Weights of a small GPT-style language model, trained from scratch on English Wikipedia: 10 layers, an embedding shortcut.
Each number is 50 + 12 x the weight over its row's rms, rounded and kept within 0 to 99. Layers, rows and columns count from 0. The size before them is the row's rms in percent of the matrix's.

# up: layer 2 MLP up, 256x64, rms 0.289, rows 129-153, columns 0-63
# down: layer 2 MLP down (transposed), 256x64, rms 0.302, rows 129-152, columns 0-63
up129 096:63 41 45 45 40 52 66 21 49 57 56 35 58 54 62 61 30 51 46 25 51 51 53 52 69 28 50 51 60 66 43 29 63 45 49 52 40 55 59 46 41 45 41 68 53 45 30 33 42 77 55 62 51 59 67 57 66 47 54 41 76 60 41 38
down129 086:49 47 46 48 77 53 33 59 53 30 59 72 55 56 47 34 58 34 40 50 42 21 50 60 53 69 40 62 50 65 70 52 58 59 45 58 49 31 34 28 39 58 54 59 67 47 38 54 48 37 33 44 54 32 53 60 51 45 51 69 32 43 48 71
up130 127:56 33 65 78 59 58 69 38 48 50 48 57 39 51 43 42 28 29 44 50 39 51 35 60 43 47 45 75 53 48 50 50 59 38 53 47 48 39 41 44 54 45 55 44 49 58 34 34 27 79 29 71 50 43 43 56 66 54 53 59 63 38 28 56
down130 127:57 40 58 54 27 50 73 44 64 52 51 42 54 47 35 51 38 42 37 49 38 51 48 50 42 62 83 62 72 49 56 45 31 45 54 40 47 37 44 41 53 44 73 37 61 49 19 49 53 72 28 59 41 41 36 47 65 54 47 45 72 51 43 53
up131 101:52 37 65 77 36 28 63 33 49 49 36 35 46 42 74 57 25 65 61 48 47 52 42 56 54 48 53 54 74 46 50 27 63 67 24 37 45 55 48 57 59 52 64 59 56 49 53 51 49 31 53 54 53 47 55 45 59 65 72 64 53 36 53 62
down131 095:51 55 38 66 48 34 43 58 59 58 56 35 56 50 79 43 58 71 86 41 51 56 70 54 44 48 46 44 61 36 49 35 47 62 48 52 70 58 53 74 69 43 59 54 61 38 53 35 27 48 55 43 67 36 46 47 56 44 66 58 54 62 64 52
up132 107:53 28 42 47 63 33 47 54 49 59 38 48 39 35 51 42 41 48 35 54 85 24 43 66 71 52 57 81 44 43 65 51 56 54 45 53 62 47 49 45 52 50 63 67 45 48 32 62 54 29 48 54 48 42 59 58 38 35 41 57 31 34 63 43
down132 107:50 48 56 42 58 52 60 44 65 33 49 60 46 37 59 46 59 62 34 36 62 43 39 58 53 37 61 70 46 61 67 45 58 51 53 64 73 79 60 51 27 51 67 41 44 62 52 53 61 25 48 55 50 32 58 64 18 41 58 43 43 47 69 55
up133 094:62 43 33 62 60 52 71 61 29 87 43 50 52 37 51 68 33 48 37 52 61 49 70 47 40 39 40 61 46 47 70 68 59 57 35 44 37 68 50 45 60 72 60 38 37 47 51 41 52 54 57 69 43 49 56 50 50 48 44 50 24 51 44 65
down133 096:64 33 39 54 45 58 68 50 36 68 38 80 61 37 40 52 57 65 37 66 52 51 50 56 63 45 43 63 54 57 52 42 58 57 44 53 53 53 35 71 58 53 55 55 37 56 81 28 60 48 33 54 38 68 32 75 45 39 36 43 57 56 52 55
up134 088:38 43 56 71 46 48 43 60 56 66 50 62 57 53 66 25 42 56 64 52 34 59 48 42 32 57 54 65 65 71 35 49 41 41 55 49 61 41 64 59 63 58 34 60 46 54 54 61 49 77 71 71 63 56 35 57 55 37 55 69 56 26 39 49
down134 086:58 59 57 36 47 55 44 52 50 60 64 59 36 51 29 57 47 66 41 49 52 51 49 61 32 46 48 51 41 61 61 72 67 60 50 45 32 49 66 15 43 42 61 47 56 39 56 42 50 15 33 40 53 45 61 61 33 32 38 25 49 48 40 43
up135 104:33 53 54 49 42 61 81 68 43 41 57 56 41 57 76 54 47 50 55 46 41 19 40 53 37 74 61 38 45 47 50 60 39 60 22 40 48 46 59 57 50 64 30 48 39 48 60 39 65 39 44 43 47 57 49 59 52 42 45 40 17 51 51 52
down135 099:46 44 51 35 67 48 61 63 45 55 66 51 44 62 47 81 53 29 41 48 69 47 54 39 64 76 62 59 50 50 50 70 40 77 59 54 47 44 53 47 36 47 16 46 68 50 54 39 55 52 54 47 49 71 69 54 64 59 56 32 54 51 50 57
up136 092:67 54 42 49 72 66 88 50 33 71 50 35 60 53 46 51 59 41 53 46 67 46 62 38 60 53 38 42 52 60 52 36 39 43 21 26 46 59 63 54 30 53 62 38 47 42 47 31 49 60 65 48 37 53 53 44 45 59 52 47 42 45 47 71
down136 109:51 38 34 66 38 52 50 69 52 81 48 53 70 36 56 30 61 60 55 57 54 44 48 48 44 63 79 52 74 61 40 53 53 59 46 39 51 47 49 64 41 56 58 66 56 54 43 53 55 45 47 82 57 63 42 60 71 39 68 51 54 44 31 47
up137 097:56 54 59 45 48 46 49 58 54 41 66 29 48 35 67 25 53 57 50 58 47 51 64 52 42 27 37 25 73 56 41 48 87 44 43 46 52 42 65 40 41 49 46 73 52 44 67 38 36 71 42 45 72 45 64 46 51 40 58 55 52 50 55 53
down137 092:46 47 55 60 48 56 56 70 54 39 56 34 23 61 47 41 55 42 69 35 53 37 50 34 56 81 58 72 61 34 59 51 60 77 42 63 53 45 45 66 62 57 63 32 59 64 46 45 61 76 37 52 46 42 44 43 54 46 44 54 41 38 42 37
up138 098:60 49 54 54 38 57 52 60 49 53 74 38 45 38 51 48 44 71 50 48 33 60 64 41 70 49 49 40 36 49 45 42 19 39 41 49 35 23 60 54 39 53 45 53 37 57 63 45 59 38 46 62 44 88 52 56 33 60 57 49 46 59 25 42
down138 085:59 55 39 41 41 47 41 53 64 53 52 43 57 41 19 64 61 42 54 62 40 57 37 41 58 49 65 33 44 47 29 62 49 47 51 56 39 42 45 72 65 36 50 42 69 38 43 44 47 43 42 68 37 51 15 55 52 60 54 41 35 35 26 32
up139 100:40 42 53 63 60 37 49 39 59 44 64 46 32 12 51 39 44 42 71 53 47 35 45 67 41 44 65 45 42 54 65 52 61 65 52 60 41 37 59 27 54 56 54 46 46 44 61 39 26 48 59 54 41 63 60 50 69 52 45 36 62 27 30 46
down139 101:42 73 26 34 53 56 38 61 65 69 30 42 49 58 69 47 46 56 70 56 69 66 46 28 30 23 52 54 51 50 42 36 41 57 46 31 47 58 60 55 42 47 57 41 41 54 37 50 49 50 41 44 41 35 49 58 39 66 59 69 35 56 60 64
up140 094:65 50 61 46 37 62 54 52 60 52 42 32 21 68 52 56 54 51 46 52 62 46 45 55 50 45 53 67 25 50 68 52 34 46 46 37 28 29 36 45 54 72 68 49 44 54 53 36 42 52 38 41 63 55 59 33 42 55 51 44 49 37 69 82
down140 098:53 55 62 33 49 38 31 56 60 36 43 49 53 29 35 60 37 41 41 40 49 56 33 44 49 39 45 43 82 69 35 62 68 52 34 59 57 41 51 52 30 32 55 66 47 53 70 40 43 53 40 42 40 37 67 71 54 45 37 68 36 52 48 38
up141 112:43 48 62 41 54 67 41 58 52 52 44 40 46 49 74 40 56 37 54 44 50 24 30 50 36 52 36 57 37 43 78 51 48 67 36 53 43 36 49 43 52 90 53 62 59 56 55 67 40 81 55 51 48 50 44 44 67 43 58 40 47 46 39 58
down141 096:59 50 22 27 57 53 58 60 72 58 44 49 57 59 66 55 52 48 80 57 68 49 37 36 53 62 53 55 46 39 58 55 47 50 40 54 68 59 52 55 47 71 48 42 51 63 51 73 41 75 50 40 43 36 42 52 65 62 32 66 55 44 68 34
up142 094:66 67 37 42 62 68 51 50 35 64 48 72 46 61 35 63 56 47 41 34 41 50 41 44 64 45 56 48 40 46 66 74 50 57 44 43 35 45 44 30 58 33 52 70 64 45 39 60 50 30 55 25 57 60 56 52 36 57 75 33 45 61 62 48
down142 091:73 45 46 35 59 60 27 36 59 48 66 63 45 43 27 47 42 40 36 53 45 54 53 55 55 50 49 56 42 51 52 68 62 42 74 62 39 58 40 39 44 25 38 67 62 73 58 51 53 52 49 51 37 59 67 37 36 39 75 56 65 65 44 64
up143 137:63 49 48 49 31 59 50 51 31 43 53 45 74 37 44 41 36 44 44 46 32 28 54 58 50 47 43 48 44 48 76 55 50 45 68 38 63 32 40 39 47 53 35 50 50 58 34 34 58 49 70 47 64 68 69 64 50 59 54 55 15 49 32 59
down143 139:64 57 55 36 47 47 48 39 53 36 70 46 47 33 41 41 48 54 32 63 20 36 48 57 53 34 61 44 44 45 63 42 54 50 79 36 52 27 42 54 47 37 43 24 61 42 42 30 49 45 44 56 58 68 72 43 50 66 43 50 32 52 38 41
up144 090:44 49 66 48 57 70 46 64 58 42 57 64 32 56 38 56 57 44 53 61 40 71 40 68 38 28 59 48 65 45 45 47 60 51 54 52 25 42 56 36 43 43 54 53 20 57 32 40 28 39 51 63 48 64 54 67 43 66 78 41 52 63 44 46
down144 079:34 47 58 38 54 55 38 38 68 35 51 51 57 55 22 29 63 46 54 61 39 67 35 60 59 65 50 29 21 49 55 55 52 50 58 48 44 56 38 52 71 41 48 65 79 45 41 66 48 47 43 54 49 44 44 21 51 36 39 51 50 41 46 35
up145 098:52 65 59 37 52 68 76 46 39 60 55 57 63 55 71 42 30 19 49 32 34 51 48 52 54 61 35 50 51 48 50 57 47 69 37 49 44 53 53 55 42 39 42 57 60 46 49 43 47 68 41 50 62 37 44 32 58 46 78 55 35 51 42 81
down145 094:64 69 22 36 50 53 60 62 45 56 49 51 52 54 46 81 51 33 39 44 58 54 31 50 60 51 55 52 61 60 43 63 45 60 75 64 35 39 49 66 49 44 47 34 31 31 41 54 42 66 42 63 45 41 37 52 56 61 70 48 63 71 60 44
up146 095:41 27 50 42 33 54 49 38 42 56 40 46 32 66 48 42 66 60 62 64 45 43 60 66 52 50 50 69 59 78 67 34 44 48 58 44 58 49 58 65 58 54 76 58 44 39 43 22 32 47 44 84 61 50 47 37 52 54 55 47 54 42 46 52
down146 093:50 51 43 42 49 45 52 43 43 63 58 62 61 70 43 66 51 43 36 44 46 45 44 41 79 71 28 52 52 41 72 53 46 43 32 57 66 36 35 41 46 31 37 79 68 57 44 39 59 46 64 57 52 28 47 68 57 59 61 47 65 63 44 50
up147 108:53 52 57 54 41 51 56 73 45 54 40 51 45 50 48 51 18 38 67 51 39 51 45 60 52 52 64 64 33 62 34 41 42 72 68 34 46 31 70 50 52 61 52 65 28 38 45 64 46 42 43 76 44 44 55 49 36 37 32 49 36 58 69 57
down147 104:53 61 47 38 55 61 42 69 37 48 58 50 53 42 46 43 48 31 57 50 42 56 41 61 55 44 63 62 34 59 36 52 53 83 70 30 48 38 55 49 47 41 51 50 50 47 35 76 49 49 33 41 20 33 58 65 34 42 41 62 53 68 74 52
up148 113:49 42 57 62 28 63 34 51 46 38 34 59 72 45 59 64 49 62 24 59 55 49 47 65 59 44 38 63 65 46 48 64 19 46 42 43 38 28 49 61 44 33 51 54 50 45 17 36 45 62 45 44 52 48 53 32 45 39 52 59 35 59 41 52
down148 101:48 39 47 54 52 49 32 57 63 25 28 46 55 47 61 61 54 70 38 58 62 48 31 62 36 34 46 64 58 52 20 63 37 32 69 62 35 45 49 52 46 39 43 33 54 54 32 50 70 64 48 41 50 55 49 38 35 50 44 50 37 38 28 52
up149 094:64 35 43 51 57 56 82 51 41 47 62 44 43 53 41 56 29 35 61 59 58 72 49 57 50 45 39 85 51 48 52 32 54 22 63 50 53 54 73 38 40 54 39 44 48 30 43 55 42 64 59 40 39 63 56 48 58 43 48 68 61 36 47 46
down149 086:46 59 46 43 57 26 36 53 84 48 45 54 42 61 60 48 72 71 57 60 53 64 51 61 05 38 49 51 63 48 55 36 62 46 60 44 47 48 53 46 42 48 59 44 54 51 58 60 50 70 41 41 57 39 51 55 52 52 44 33 57 50 35 23
up150 114:38 47 33 50 34 36 62 66 63 40 45 52 48 41 49 39 58 56 56 43 72 17 74 55 47 74 70 47 53 49 57 65 35 68 42 37 64 49 62 51 38 55 30 42 49 45 52 35 54 65 67 55 48 56 61 47 60 46 57 33 53 54 50 74
down150 108:74 72 38 31 55 32 62 70 83 40 44 49 47 57 44 49 45 54 45 48 62 47 67 40 61 74 70 53 53 31 43 56 52 54 51 45 63 38 51 72 55 42 41 35 63 45 49 50 48 46 38 34 54 44 56 61 62 45 41 45 56 62 54 78
up151 125:48 40 39 59 46 64 62 42 25 30 49 46 57 49 56 42 29 38 42 59 67 64 46 60 50 44 28 54 43 59 50 63 62 38 54 30 31 42 55 45 71 57 73 45 61 46 28 47 49 50 50 50 75 73 61 49 47 37 48 62 30 63 58 57
down151 139:42 50 38 54 57 50 63 47 41 24 69 62 63 52 61 42 43 59 54 70 61 71 49 47 49 51 39 57 50 51 38 53 63 42 52 36 38 30 64 56 77 77 64 30 63 48 57 46 49 56 56 60 73 66 59 61 46 25 51 51 42 58 61 41
up152 096:46 63 35 56 50 56 53 47 53 49 47 50 44 59 64 56 44 53 58 41 60 58 48 46 40 47 55 55 60 59 51 51 29 28 56 59 64 36 72 36 14 59 54 45 59 60 35 50 58 62 80 48 63 45 67 57 44 35 55 80 65 26 46 54
down152 086:66 52 39 63 48 42 43 33 27 56 55 61 56 47 34 53 54 82 55 66 40 52 43 51 43 44 66 42 57 70 59 55 69 64 61 67 69 60 44 43 45 61 57 29 45 37 45 68 43 57 60 33 32 57 49 35 69 50 55 39 62 61 63 42
up153 092:56 60 63 64 62 53 61 65 49 45 36 20 41 53 76 55 54 37 32 33 55 36 34 65 55 48 15 50 52 51 63 39 47 63 29 41 44 49 42 63 59 70 63 55 42 61 47 55 52 49 53 50 44 56 27 55 54 49 42 41 45 68 36 59